Part of a small language model's weights: LayerNorm before each block, a variant of Adam for these matrices.
Each number is 128 + 24 x the weight over its row's rms, rounded and kept within 0 to 255. Layers, rows and columns count from 0. The size above them is the row's rms in percent of the matrix's.

# layer 12 attention query, 96x96, rms 0.0997, rows 37-63, columns 0-95
size [112 104 109 118 105 105 106 119 112 100 113  97  92 104 117  87  93 106 108 124 122 115 106 101  98  95 101]
[[139 112 158 128  90 140 123 145 110 139 121 167 141 130 132 110 102 177 136 134 155 104 131  78  81 129 145 128 132 174 116 115 126 169 116 108 165 119 130 105  88  84 154 143 117 130 119 131  75 130 127 143 108 159  88 137 143 131 147 124 116 132  95 106 110 122 122 150 164 107 171 112 115 115 146 163 111 120 163 104 127 128  99  77 146 161 176 142 150 136 136  77 140 146 149 115]
 [106 120 109 135 149 134 118 114 116 128 151  99 115 140 122 119 107 142 132 136 161 122 132 124 117 151  75  99 152 164 122  95  81 113 128 112 175 119 128 146 106 124 153 120 157 118 148  85 168 136 153 155 158  80 155 129  89 187 102 143 109  99 121 116 113 107 154 152 135 136 137 106 132 149 128 132 117 139 133 139 119 127 135 204 166 129 144 121 108 127 125 201 136 144 105 101]
 [143 136 142 121 159 112 119 126 137 113 116 142 107  95  91 128 125  81 151 102 113 136 109 157 100 132 112 175 132 139 162 162 121  96 148 130 103 116 115 166 104 144 107 145 132 137 120 135 140 129 132 166 127 131 164  86 157 129 150 118  62 103 131 121 133 103 164 142 169 131 134 108 121 158 151 142 123 106 120  58 159 112 133 146  91 149 142 108 178 104 144 159 143  86 138  99]
 [109 139 134 109 115 165 126 178 113 139 160 145 122 132 140 154 125 156 129 155 156  64 187 151 160 115 114 150 140 108 107 134  95 125 110 105 133 134 118 149 141  88 118 151 121 116 157 130 134 140 175 127 125  90 120 160 124 150 137 104  81 140 145 128 100 150 145  98  84  95 136 106  88 110  93  81 159 113 103 142 127 117 129 119  90 155 112 157  89 101 117 138 151 137 127 125]
 [179 150 152 136 160  93 158 122 109 156 180 168 117 106  99 117 142 102 113 108 133  88 121 114 120 150 106 111 123 163  84 122 160  82 115 155 160 121 134 101 169 113 140 118 149 180 123 116 130 117 126 123 104 143 132 141 143 175 141 131 132  92 134 137 183 113  90 129 109 140 137 135 130 101 128 110 136 125 162 101 120 109  99 152 144 168  93 120 107 140 110  86 103 144 127 142]
 [136  90 131 109 132 137 137 166 101 151 103  93 115 147 122 130 126 169 139 166 137  97 164  99 174 147 134 103 142 154 124 135 124 124  99 135 104  77 138  91 135 124 141 146 110 117 113 110 142 151  77 125 150 149 116 136 162 168 110 148  97 109 109 118 143  83 130 150 110 162 142 133  77 156 124 153 137 107 117 146 163 144  90 121 128  81 110 161  80 119 111 148  94 132 144 136]
 [148 147 151  96 136  87 140 111 129 122 134 112 105 111 135 168 148 101 167 109 113 104 158 179 153 107 110 137 142 112 136 162 171 138 131 150  94 151 130 148  86 121 133 123 143 147 136 116 129  92 136 137 109  95 138 142 134 113  82 111 122 166 121 134 106 149  90 103 134 135  83 175 133  90 172 108 170 151 124 125 106 128 174  82 105 110  86  97 118 139 138 117 145 148 127 142]
 [ 99 119 140 143 136 138 101 216 162 112 114 114 137 119 123 133 140 122 108 137 108 109  86 132 116 190 129 114 185 108 101 127 136 149 123  94 115 103 128 155 128  82 117 139 120 132 136 123 130 117 110 154  92 163 106 160 119 171 106 163 164 120 110 123 109 121 157 136 134 129 159 131 136 134  88  87 164 129 134 137 157 107 130 136 162 113 109 103 154  87 132 115 161 105 139 117]
 [133 146 152 139  99 114 112  77 129 106 136 117 157  77 107 167 142 146 164 118 126 153 186 111 124 113 135 130 107 135 147 146 108 150 112 111 103 116 129 135 143 107 135 111 159 163 113 151  88 137  70 151 133  76 146 173 147  99 111 110 127 161  92 150 129 131 119 121 112 156 136 142 118 147 107 148 114  94 110 128 124 170 133  89 113 141 110 165 130 177 125 122 144 165 112  99]
 [ 81 137 146 149 165 132 103 104  68 135 138  92  91 124 111 172  89 113 105 140 118 158  91 102 136 136 130 128 123 102 142 153 124 107 134 140 129 112  97 126 112 125 174 126 110 109 127 127 149 105 157 143 119 121 121 148 117 147 137  95 128 133 117 162  79 118 108 155 145  86 155 122 113 158 153 181 131 150 172 156 138 127 116 148 136 115 148  73 152 160 157 118  98 104 156 126]
 [143 161 157 157 115 135 141 123 149 159 148 113 108 106 118 110 163 137 148 110 109 138 110 150 112 148 153 174 152 100 183 142 147  81 118 117 110 135 114 124 156 151 139 157 107 146 152 137  62 133 153 110  83 125 127  95  95 118 127 142 119 151 138  76 120  93 113 126 136 105 138 135 131 107 158 108  91 134 138 106 119  86 121  92 115 162 157 138 108 134 147 120 138  66 109 112]
 [131 127 174 183 161 127 127 139 115 142 115 127 106 128 111  84 130 139 185 124 153 139 148 125  68 105 103 131 116 157  99  88 122 170  91 132 126 125 101 135 126  81 158 144 149 130 140 117 153 130 104 172 114 127 148 144 157 146 146 158 152 119 141 131 119  83  85 111 181 151 136 138 146 144 135 133  87 119 138 110 112 109 132 150 105 133 141 131 175 127 128 119 149 145  81 124]
 [119 146 123 100 160 106 101 123 171 141 118 112 148 124 145 139 125 122 172 177 129 159 120  99 127 104 123 114 124 165 133 194 131 111 147 148 141 155 132 102 125 145 111 119 115 174 134 137 136 133  98 122 157 145 105 142 159 125  71 140 161 114 115 112 165 155 105  78 133 155  99 139 173 144 157 142 149  94 106 140 126 114 103 126 153 140 135 136 133 127  87 137  85 122  91  84]
 [ 96 162 142 133 102 102 134 135 109 148 117 140 102 132 129 130 122 125 112 139 110 142 135 115 163 110 127 145  95 110 135 146 144 117 117 134 122 110 142 101 155 120 124 114  72  87 185 151 143 116 114 126 139 115 167 139 165 147 107 126 135 122 162 137 121 176 143 120 154 115 166 164  73 137 125 127 141 112 131 150 180 144 102 127 118 110  83 130 140 174 133 116 129  37 135 144]
 [159  88 149 150  92  96 176 118 128 117 123 147 114 123 140 138  90 130 169 131 155 118 130 139 137 142  92  65 146 152 129 139 147 121 107 178 124 112 133 139 148  83 157 126 123 140 148  99 143  77 114 177 157  82 132 126  97 138 128 176 180 134  89 141 143 124 147  93 134 116 110 141 165 137 133 130 119 127 123 137 115 169 132 144 138 148 121  95 131 145 109 132 135 111  85 131]
 [161  96 109 135 104 105 143 133  86 174 128 138 120 125 156 130 152 140 123 150 100 141 119 176 119 116 108 108  74 165 107 132 110 113 124 115 138 136 118 135 143 168  90  62 149 108 120  84 104 157  78 117 167 135 125 148 144 139 160 158 137 137 122 156 137 136 108 116 147 136 125 128 136 149 119 128 110  99 174 128 140 125  90 104 120 180 169 138 115 136 173 103 133 115 103 134]
 [118 154  67  88 157 120 102  94 161 115 122 153 103 111 150 129 118 102 179  94  96 159 145 128 147 122  85 111 160 194  90  94 129 140 154 136 131 115 148 138 102 145 123 122 155 127 134 138 154  97  98 118 122 120 178 131 137 123 148  86 140 115 138 111 109 142 172 154 136 124 164 126  75 122 152 123 149 116 116 122 161 139 140 135 164 129  96 117 142 110 115 113 134 125 108 138]
 [100 152 157 103 139 117 131 138 103 133 161 121  98 173 149 118 148 100 126 145 143 134 140 106 119 174 116 178 121 157 125 128 119 111 114 111 112 178 177 121 117 106 142 148  91 112 109 164 145 117 145 107 117 171 134  74 118 107 116 138  96 109  87 151 148 144 130 170 151  98  95 104 144 148 159  87 155 135 135 135 136 137 112 120 130 148 105 136 139 121 109 119  81 166 173 111]
 [ 89 174 107 135 143  95 121 116 123 112 146 117 134 134 131 143 119 140  77 152  88 108 131 130 119 109 118 111 104 144 116 132 112 150 123 109 126 106 141 124 105 141 141 129 117 111 148 113 101  97 160 153  76 165 122 146 138 144 179 107 128 137 163 135 129 143 118 153 119  99 157 111 124 148  99 148  84  94 155  96 107 116 172 115 156 144 145 185 176 174 122 162 125 106 174 141]
 [122 135 122 120  91 166 122 168 136 105 139 111 119 118 125  86 149  66 131 140 117 156  81 133 111 158 145  78 117 106 140 124 119 125  85 111 135 167 152 115 110  90  88 100 148 135 130 137 121 158 177 112 148 119 112 137 145 168 133 113 121 143 132 147 152 130 119 131 125 165  80  90 121 163 135 113 130 107  98 157 115 100 141 135 156 162 116 108 118 161 142 108 157 129 158 175]
 [ 82 147 147 107 126 130 125 123 119 114 130 144 146 152 196 133 129 134  70 148 156 149 155 113 135 151  95 156 143  97 147 113 100 105 128 123 134 111 158 106 163 139 131 104  94 137  80 159 150  84 144 150  90 127 102 110  87 143 126 144 115  98 131 166 141 131 147 100 121 131  92 136 112 111 101 151  83 107 136 143 141 164 160 127 114 134 145 120 114  86 128  77 110 120 123 151]
 [133 132 143 176 125 134 139 113 148 152 182  92 140 121  85  97 116 133 125 125 136 141 141 141 126 177 102  79 151 123 133 135 112 114 172 106 130  90 130 106 133 150  99 116 145 134 102 113  72 100  99 126  94 127 133 128 103 128 106 135 114 154 145 113 123 128 114 129 121 117 164 149 129 158 124  96 139 177 108 122 146 146  77 153 115 146 164 157  98  71 132  99 124 177 118 140]
 [131 157 144 144 137 113  87 116 119 132 122  88  98 105 142 135  97 143 154 120 130 150 154 138 125 126 118 106 115 111 121 164 119 116 111 155 119 139  96 108 173  88 134 116 127 170 160 132 131  95 126 110 154 114 111 143 134 140 151 119 168 185  89 110 121  67 158  92  87 153 130 101 121 119 144 150 118 127 108 166 130 145 149  84 155 168 181 152 124 148 120 124 122 116 148 168]
 [ 81 180 146 113 107 127  69  97 111  72 159 123 123 100 109 135 112 146 108 152 122 117 125 120 140 142 110 131 111 113 134 151  80 127 142 136 144 159 112 138 108 114 130 121 138 138 179 134 130 121 140 129 108 101 141 125  90 107 158 113 120 111  94  79 100 167 154 127  96 151 163 110 146 153  92 102 163 139 162 140 164 122 111 163 130 114 109 146 134  87 169 131 114 154 131 122]
 [114 161 125 124 162 138 136 127 153 132 175  90 143 167 136 150 112 118 123 114 148 131 106  95 108 153 103 121 141 145 143 136 132 157 150 132 101 101 107 151 108 105 132  94 136 122  83 138 132 135 157 111 143 145  95 124 130 124  75 153 132 136 132 168 113 136 107 109 157  79 108 130 117 171 135 164 118 149 130 146 130 109 127 157 174 124 132  88 157 176  68 150 140 133  83  89]
 [ 94 174 159 142 102 108  96 130 111 160 152 124 118 161 146 115  77 136 111 142 171 141 152 140  95 114 122 133  88 118 122 112  85 142 116 111 166 170 149 143 149 129  88  66 134 125 138 129 130 136 114  92 144 129 130 123 136 141 115 133 156 141 153 126 122 136 102  59 129 137 123 123 153 120 117 128 141 121 143 190 123 141 127 138  99 141 164 167 118  66 139 109 120 117 137 138]
 [149 121 145 115 124  88 133 160 135  93 117 105 104 126 105  96 136 114 111 153 108 137 122 184 125 153 129 105 111  88 144 141 145 152 116 143  77  72 134 116 151 163 114 159 153 116 177 101 134 130 118 141 150 125 145 107 146 131 166 164 135 112 124 142 127 106  85 135 144 163 114 132 162 145  85 140  99 162 140 108 113 122 132 157 136 110 100 140 142  89 136 110  64 146 149 160]]
# layer 12 attention key, 96x96, rms 0.0959, rows 37-63, columns 0-95
size [109 101 111 118 112 114 108 117 107 100 111  97  93 111 113  90  92 107 113 119 117 110 100 104 103  96  96]
[[168 103 170 109  90 157 129 156 103  88 139 119 158 131 130 104 113 128 127 127  82 125 113 122 128 116 169 104 143 160 141 111 137 125 123 164 141 118 156 143 135 113 142 145 106  93  96 118 122 101 132 133  75 166 121 162 139 181 109 159 110 156 106 117 135 139  91 168 127 177 115  89 123 156 141 145 126  79 136 115 131 112 101  97  88 165 141 134 147 124 116 128 129 144 145  94]
 [128 100 177 127 178 110 153 116 134 144 136  86 134 144  99 100 160 124 135 148 117 149 133 142 151 184 104 123 117 107 165 151 132 123  89 111 184 151  79 161 112 111 135 152 105 124 160 110 132 129 120 146 131  66 140 129 123  87 127 115  94  85 145 130 126 122 177 137 112 132 146 143 134 126 146 148 122 127  99 112  91 116 118 138 122 144 162 115 119 156  85 101 122 142  96 104]
 [142 145 115  93 100 145 164 128 171 148  98  91  93  71 127 151 157 125 138 117 107  91 134 135 129 168 150 139 127 117 151 133 137 144 127 124  74 108 141 156 130 165  94  86 169 161 148 117 108 133 125 149 130 155 148 104 144 114 115 160  98  75 139 104 140 111 188 114 148 145 170 102 132 103 142  97 120  88 124 121 140 112 119 101 103 148 117 122 132 114 145 131 146 142 147 116]
 [ 76 132 170 131 132 146  64 161 100 147 131 161 120 142 120 119 154 111 139 106 146 116 164 138 137 102 109 107 105 118 141 110 112 107 140 131 139 123 102 162 109 127 136 111 154 107 134 140 142 132 178 126 133 126 123 153 163 144 162  99 130 108 125 181 115 134  94 125 103 131 117 184 109 136 110  48 175 128 133 147 137 168 134 125 103 146 118 144  84 118 102 102 124 124 128 143]
 [135 162 148 140 143 145 149  91 140 117 194 180  89 114 121 120 122 102 167 134 103 108  90 115 143 145 112  98 135 149 117 145 153 141 137 165 129 130 111 125 159 128 140 120 144 114 141 102 116 184 161 120 143 162  77 135  94 115  80 123 131  97 146 119 139 102 111 158 106 127  90 125 134 147 152 124 131 125 143 121 135 132  79 159 129 184 118 130 151 140 124  72 128 116 121 120]
 [163  55  90 123 100 156 106 124  96 140 109 125 103 133 129 108 125 152 129 155 158 168 139 126 135 108 159 140 127 152 100 120 121 119 118 137 164 110 158 164 145 128 142 150  75 110 142 125 137 131 121  96 140 186 113 134 158 145 129 149 115 103 148 114 130 113 157 158 101 151 147 141 142 147 143 146 153 133 113 156 132 159 126 134 130  80 130 161 116 118  63 101 118 123  94 172]
 [ 77 137 139 122 153  96 102 110 151 139 162 133 131 154 158 131 179  97 136 100 107 123 115 136 127 109 109 124 122 131 121 111 126 121 120  94 115 127 112 137 130 147 210  87 143 110 174 142 125 132 158 103  74 132 124 115 114 114 114  86 116 154 138 177 114 111  92 123 124 101 140 124 143  96 155 129 154 131 123 105 135 153 131 134 180 102 105 126 104 151 182 150 149 109 116 110]
 [135 124 142 139 112 129 119 162 152 120 121 120 179 163 136 156 122 148 118 114  96 118 121 127 145 146 120 133 114  87 135  95 127 109 137 129 181  73  93 153  88 137 154  99 121 116 114 148 138 109 134 157 147 145 161 164 141 114 122 137 137 123 116  80  99 118 191 150 112 110 108 111 129 137 157 136 153  94 144 178 155  89 174 120 116 108 135 122 174 105 104  87 138 112 120 113]
 [121 175  95 126 120 155 129 130  74 137  90 148 149 102 140 130  97 102 133 147 157 108 161 128 120 120 127 137  91 170 130 139 123 121 120 143 111 115 134 113 177 115 123 147 149 146 142 114  81 141 147 115 126 138 121 143 155 169 112 144 108 184  98 117 139 133 111  94 123 151 189 144 137 118 107 146 143  75 148 130  99 143 178 126 172 163 127 122  99 120 145 147 118 138  82 133]
 [152 116 103 119 129 107 109 105 140 131 163  73 130 171 146 164 158 105 133 139 100 144 128 119 161 131 139 133 177  95 131 127 127 112 107 138 141 132  73 123 135 121 186 173 101 144 134 133 118  99 121  97 120 108 173 111  90 129 150 131  69 118 137 158 103 159 142 173 140 132  86 118 132 125 123 151 103 125 106  93 129 146  95 138 137 103  93  99 133 129 129 132 109 144 105  95]
 [140 174 152 158 126 126 161 138 140 162 128  95  85  91 125 151 133 170 118  64  89 102 156 131 146 129 187 124 120  87 155 111 128 146 146 128 138 120 158 111 147 147 101 113 141 138 130 139  80 132 136 121 123 119 102 108 112 135 137 165 127 135 141 115 121 123 106 150 133  95 123 139 137 113 104 116 107 101 184 135 137 105 103  91 106 141 165  91 117 142 171 118 163 115 146  96]
 [159  91 190 105 150 103 132 115 124 108 177  98 138 141 115 135 142  98 144 159 115 106 124 130 146 164 140 127 134 123 212 119 145 119 106 127 119 102 110 112 166  84 149 108 123 108 150  62 154 127 135 152 101 147 115 123 136 130 116 165 114 122 135  94 164 130 116 127 153 145 118 110 146 150 159 151 111 119 114 107 143 104 129 128 125 119 173 130 150 105 145 148 117 131  86  95]
 [109 176  71 116 116 127 131 147 111 179  93 118  89  98 130 152  98 135 130 147 172 137 142 104 114 167 134 130  78 144 111 104 123 157  84 147 108 164 166 112 100 108 129 129 154 164 110  96 122 132 124 132 132 159  84 161 111 126  87 129 142 134 137  79 131 139 141  69 127 139 143 128 123 122 136 131 126 123 165 119 151  94 143 144 137 149 136 137 161 135 119 140 142 109 152 162]
 [136 127  82 117 124 147 108 134 114 143 123 136  71 164 126 190 163 119 112 119 115 131  84 138 133 151 128 109 151  76 100 111 114 124 119 102  91 104 116 118 159 113 181 136 156 131 152 124 140 126 139  94 176 129 125 146 133 135 106 129 116 147 103 163  98 148 120 143 143  84 107 146 117 133 106 137 129 156 103 160 150 180 146 151 115  71 126 106 123 146 124 129 115 133 118 174]
 [138 104 141 129  94 117 175 109 149 160 134 177 119 107  95 115 103 121 125 138 154  86 104 135 166 156 112  93 122 123 126 135 138 127  73 134 110 133 102 121 134 129 149 144  81 111 128  79 148 123 142 188 130  99 150 173 127 136 137 115 133 163  96 122 141 104 151 112 101 131 142 140 128  75 119 171 160 144 141 119 149 148 141 143 177 136 163 124 137 167 106 102 118 106 131 131]
 [164 102 159  96 170 127 131 107  94  92 170 139 115 141 137 174 144 124 138 153 108 141 119 140 161 132 126  98 157 151  99 155  96 134 150 141 143 114 112 123 159  93 116 142 147 129 102  75 153 155  84 131 123 147 141 101 107 162 130  90 125 110 120 146 120 147 103 146 100  92 115  91  78 133 148 148 121 121 105 102 144 135 113 107 120 106 127 135  77 160 166 158  99 137 108 133]
 [158 156  71 125 151 170 107 163 149 167  86 166 128 132 121 153 142 135 100 137 127 138  91 127  87 213 117 131 101 115 124 157 155 117 138 113 119 108 141 117 105 148 104 133 140 107 128 127 115 142 110 155 114 113 149 134 149  82 103 149 129 117 120 140 139  85 172 136 138 161 177 132 138 135 113 155 144 141  81 105  91  86 138 141 130 134 118 124 144 118 128 154 137 111 139 124]
 [101 141 137 117 119 153 127 131 142 136 171 122 150 163 116 100 126 116 166  87 176 100  98 116 124 108 122 126 125 152 101 125 102 141 116 135 105 174 157 121 114 109 175 120 138 147 106 135 113 156  85  84 134 127 130  65 110 129 152 156 116 118 143 130 116 120 105 158 136 146 146 109 165 158 171  89 112 116 119 134 121 112 105 139 101 148 128 135 153 124  72 112 129 129 192  94]
 [153 159 119 133 112 121 135 151  93  93 118 101 120 111  87 145 114 134 116 119  93 137 165  98 144 139  93 122 145 118 126 146 151 110 118 158 107 105 135 125 122 151 121 101 173 124 114 118  95 137 130 124 128 159  83 151 137  97 144 113 129 175 127 151  60 116  97 163 105 170 127 102 142 154  59 117 112 130 128 135 154 118 114 121 126 174 125 131 151 126  86 178 122 158 122 114]
 [ 82 133  87 150 122 109 181 178 121 137 148 150 128 122  93  86 118 148 150 125 105 119 108 101 161 111 140 114 127 143 113 145  96 108 126  89 157 162 135 122 106 105  99 131 152 118 135 164 108 139 148  90 158 139 157 121 153 157 119 118 175 131 143 105 127 153 117 129 141 127 103  59  79 107 145  82 126 125 109 150 110  86 147 121 156 166 121 123 119 119 144 135 114 124 143 129]
 [ 90 126  92 121  79 119 117 151 141 122 131 168 154 166 118 106 116 150 105 106 179 119 128 122 113 139 111 104 149 113 117 120 111 127 150 143 113 135 123  99 123 141  99 145 119 182 117 109 116 127 119 158 174 123  88  89 100 132 162 131 130 140 106 166 112 145 166 125 119 121 170 178 123 101 113 132  98 141 148 107 125 114 150 134 125 162 176 142 122 102  97  75 100 121 170 144]
 [148 142 123 201 141 143 153 114 129 152 136  98 175 126 122 120 101 142 135 153 120 122 164 179  96 125 141 104  91 155 107 149  90 124 168 154 139 143 126 146 141 136  72 146 156 112 110  99 101 153 122 128  90 130 147 121  98 148 154 134 145 127 136 116 132 111 141 132 102 108 130 169 167 108 105 108 130  77 138 115 161 115 133 151 113 166 164 129 148 119 138  93 117 108  87 116]
 [150 138  97 139 113 129  92 147  98 188  90 128  88 124  99 132 111 137 138  80 145 130 137 101 158 143 103 121 133 122 116 149 141 113 112 164 141 126 140 111 138 125 107 139  77 186 120 144 117 147 194 111 117 145 133 131 117 155 158 140 132 177 126 117 123 130 138 140 104 145 136 103  88  93  89 120 146 133 140 113 135 137 140 141 150 177 149  90 137  93 130 182 122 108 133 104]
 [ 98 161 151 108 140 100 117 140 112 124 160 109 137 155 151 140 133  91 146 116 132 132 171 145 119 139 122  93 111  98  96 164  84 123 160 160 115 151  78 162 120 145 170 150 110 181 142 166 130 118 119 109  96  81 149 157  99 150 157 103 123 120 104 114 111 132 156 132 107 174 144 149 139 151 112 110 162 119  96 144  87 152 144 136  85 123 127 118 125 137 147 134 113 134 109 101]
 [127 151 150 168 114 107 142 139 153 178 112 128 158 125 101 148  97 102 122 132 144 124 164 116 113 148  94 139 107 159 161 101 123 130  82 129 108 153  91 140 112 127 124 121 156 133 110  65  99 120 144 118 146 135 145 120 123 103  87 157 133 162 152 141 129 182 117 111 140 134 106 137 144 113 172 156 102 111 142 116 134  58 125 158 141 133 127 107 162 140  68 112 137 133 134 147]
 [112 125 130 119 134  89  96 138  97 107 156 140 125 175  99 124 130 123 147 116 150 137 116 162 139 133  93  97 149 118 132 130  92 130 160 147 144 175 151 130 127  80 131 134 161 167 138  88 125 114 148 110 145 117 131 110  75 149 155 126 141 120 112 130 114 164  89  87 105  98 114 126 108 143 125 126 130 129 114  87 147 127 177 166  77 150 168 115 106 142 150 186 105 128 132 132]
 [168  67 150 100 129  65 171 103 145  78 174  98  95 151 156 147 103 133 154 138 103 145 111 178 140 120 126 146 150 111 102 104 122 128 118 151 118 118 111 147 162 153 133 106 125 149 134 129 148 173 107 116 142 128 120 118 126 146 165 101 149 110 144  88 104  87 130 123 121 148 128 119 141 133 126 125  92 176 109 126 133 133 140 132 175  83 121 125 126 117 132 135 124 110  95 110]]
# layer 12 attention value, 96x96, rms 0.0872, rows 32-40, columns 0-95
size [102 102 100  98  92  99  95 105  93]
[[ 93 121 185 132 142  82  80 148 146 178 115 106 133 103 167 132 105 138  83 135 136 110 150 112 108 113 123 145 136 152 127 152 135 139 106 135  93  92 147 119 116 121 138 123 111 108 131 123 144 128 148 103 160 121 108 118  96 156 142 149 146 101 118 123 138 105 155 123 122 131 109 113 104 132  80 116 184 113 127  91 106 105 118 122 194 123 114 106 114  91 140 141 181 157 160 147]
 [123 115 128 147  86 150 147 158 131 156 104  89 107  94 139 110 108  83 184 164  91 121 136 196 154 141 106 144 140 154 140  99 118 157 107 134 145 158 123 127 130 150 123 126 125 112 123 140 156 124 117 119  95 121 132  82 112 129 137 101  96 136 136 104 102 128 140 151 117 110 103 155  93  96 106 143 146 163 156  96 116 121 167 113 106 122 106 172 140 176 130 124 109 141 110  90]
 [152 141 130 140 116 181 116 101 151 109 144 103 106 106 123 159 108 115 102 143 177 147 125  97 140 127 147  84 160  88 101 131 167 149 110  98 115 121 138 100  94 104 106 121 141 151 127  91 102 126 115 141 107 111 117 143 113 112 145 129 115  98 114 133 173 136 110  65 116 135 162 143  93 175 109 150 164 110 133 133 137  91 124 167 143 125 136 120 105 135 141 138 194 126 142 151]
 [160  97 117 126 126  97 112 153 126 115 148 134 116 143 101 102 114  88 164 102 150 135 142 105 110 170 100 110 164 137 118 143 115 153 152 103 105  76 180 130 139  94 126 121 114 152 131 124 127 138 142 124  94 130 136 117  73 164 107  99 101  95 128 111 138 161 146 156 137 117 144 119 126  82  90  85 107 139 166 122 137 120 116 143 115 108 128 120 128 150 126 162 195 168 112 116]
 [129 146 148 158  96  91 143 101 116 137 124 124 139 123 124 102 105 120 149 147 168 186 123 143 131 140 128 127 140 132 170 121 134 116 146 163 153 135  87 138 123 111 136 114 139  96 123 169  99 172 123 107 121 156  98 126 117  95 106 116 170 121 110 113 106 159 138 160 167 174 108 117 112 154  88 117 154 158 135 114 155 158 140  81  61 124  95 106 123 134 119 147 112  93 114 111]
 [ 79 150 125  85 123 121 146 142 132 143 122 125 140 105 141 133 173 129 147 134 118  92  99 150 120 120 156  95  89 132 120 113 106 177 145 108  94 121  82 123 142 168 129 123 155 139 121 122 105 169 100  92 125 115 138 157 131 170 103 141 132 160 120 140 144 150 122 122 110 139 151 111 141 119 139 157 134 162 109 152  99 135  70 131 162 146 188 114 100  86 136 125  86 123 145 164]
 [105 142 110 103 117 117 120  78 137 160 133 136 139 127 101 140 160 151 129 117 151 133  96  71 125  97  97 100 154 139 142 129 122 192 123 109 130  69 109  82  91 133 118 113 163 169 145 132 123 162 131 114 109 130 111 155 110 157 102  99 143 110 114 141 148 178 147 101 140 103 109  94 146 104 115 104 127 129 163 145 117 143 107 112 152 124 179 143 121 132 142 103 140 164 110 142]
 [142 120 127 138 174 103 112 124 105 185 111 157 100 133 161 131  77 118 126 149 111 112 147 100 136 126 123 122 104  78 146 109 103 130 102 144 111 116 134 137 108 129 170 105 136 131  84 190  68  80 102 151 118 131 149 128 154 125 117 122 160  75 130 107 156 117 118 154 137 147 117 168  95  98 133 120 127 110 139 120 107 128 122 128 164 135 102 150  92 151 132 137 105 132 131  96]
 [138 111 132 163 154 108 142 131 111 112 164 136 106  81 138  87 155 119  91 126 172 115 141 119 107 146 120 156 130  94 184 157 128 107 173 123 101 118 128 113 129  81  83 123  95 158 150 174  94 113 116 132 142 115 190 144 155 130  98 134 182 113 102 123 116 160 130 115 144 162 140 128 129 134 117 106 120 150 133 122 129 166 119 138 150 153 137 139 135 106 128 145 116 165  92 131]]
# layer 12 attention output (transposed), 96x96, rms 0.085, rows 32-40, columns 0-95
size [104 105  98 101  97 100  98 109  82]
[[136 102 157 105 118 112 108 172 141 169  91 143 148 120 111 141 132 150 115 115 134 125 121 114 113 136 134 124 125 129  97 149 141 147 142 139 109  87 159 117 103 123 140 115 139 122 106 119 152 163 121  80 143 166 147 113  82 115 141 120 158  92  91 126 224 129 115 100 133  75 153 120 151 112 104 141 101 129 157 141 155 143 107 101 121 126 136  97 129 116 119 134 159 172 102 160]
 [ 94 130 123 156 104 176 146 185 124 153 147  91 148 136 136 147  77 135 149 164 115 168 138 149 104 136 141 146 106 125 128 147 120 122 116 124 102 161 104  93 135 144 141 130 138 126 147 128 159 124 137 104 128 123 103  72 116 119 136 151 112 126 145 117 100 118 133 170 122 125  72 127  71 142 141 127 135 160 148 120 139 117 164 103 144  91  96 126 143 174  77  85 113 109 135 124]
 [157 140 169 109 125 150 128 130 134 125  98 178 137 130 150 112 118 154 120 105 137 125 145  88 130 122 136  87 163  95  86 178 134 111  98 148 147 110 135  93 137  93 105 123 143  96 120 139 100 148 118 109  78 142 150 142 149 138 156 142 161 124 123 145 132 108 155  70 128 113 127 119 134 133 114 109 178  93 148 159 137 100 146 166 156 166 141 122 100 120  71 127 124 145 131  99]
 [100 117 139 131 124 136 155 163 121 111 102 113 153 143 153 131 104 104 157 132 143 132 144 135 133 187 117 117 108 137 101 142 113 152 132 114 124  73 151  99 133 137  85 106 148 131  90 121 141 136 113  89 112 158 124 133 134 114 125 103 154 133 103 101 146 141 124 149 202 118 115 117 124 109 122  92 124 119 165  78 172 130 128 179 126  96 126 174 132 125  70 141 168 108 121 119]
 [152 149 106 162 120  99 155 107 123 134 142 102 146 127 150 102 121 108 140 139 147 128 111 124 137 119 159 137 135 153 155 118 176  91  99 110 127 167 101 152 110  84 149 175 108 118 130 180 131 129 106 106 132 148 138 143  86 126 125 100 154 150 101  89 102 151  96 186 146 117 151 150 137 126 133 122 151 132 155 132 112 128 133 122 106  84  79 117 124 150 155  90  79  98 138 155]
 [129 138 132 115 112 130 105 118 132 102 126 143 134 117 108 147 144 156  99 113 124 150 147 105 119 121  87 115 126 132 172 126 138 139 111 133 134 134 113 153 136 164 119 131  64 135 143 110 119 141 146 169 130 158 145 128 115 179 142 158 118 124 152 160 129 119 145 136 132 108 132 109 139 176 112 144 110 150 125 114  93 139  79 108 110 108 196 119 163  57  69  85 113 116 111 161]
 [118 130  93 133 145 155 119  85 141 134 150 141 154 149 126 120 151 116 112 146 152 107 125  67 134 131 114 111 133 137 147 129 133 157 104 146 123  83 107  83 108 119 111  98 126 178 126 132 136 148 102 124  94 191 113 167 114 132 128 136 131 121 133 147 146  99 122 131 159 130  96  97 154 137 108  97 128 137 153 108 156 163 108 124 102  80 174 191 132  90  86 133 122 140 119 154]
 [126 128 133 118 134 114 142 137 140 182 132 173  87 153 108 127 127 118 112 161 128 125 148 126 121 119 125 115 136 144  94 141  93 162 105 165 100 125 120 157 145 142 170 153 145 114  99 145 130  59 155 111 156 142 101 107 113 137 130 151 147 164 148  90 162 108  95 137  79 149 102 186 115 111 134 131 116 105  99 108 121 107 117 129 135  81 102 157 135 152 103 115 138 164 102 107]
 [123  91 125 148 148 123  69 143 139 134 193 163 119 164 160 122 171 112 130 108 139 134 139  86 148 120 144 166 126 166 118  93 122 110 117 121 165 140 134 118 129 121 138 131 109  95 111 155 114 110 150  95 151 102 123 135 122 112 102 129  91 171 122 139 132 127  91 148 158 115 142 124 133 132 133 145 130 104 120 100 117 140  98 139 133  41 128 160 111 134  78 137 146 132 114 157]]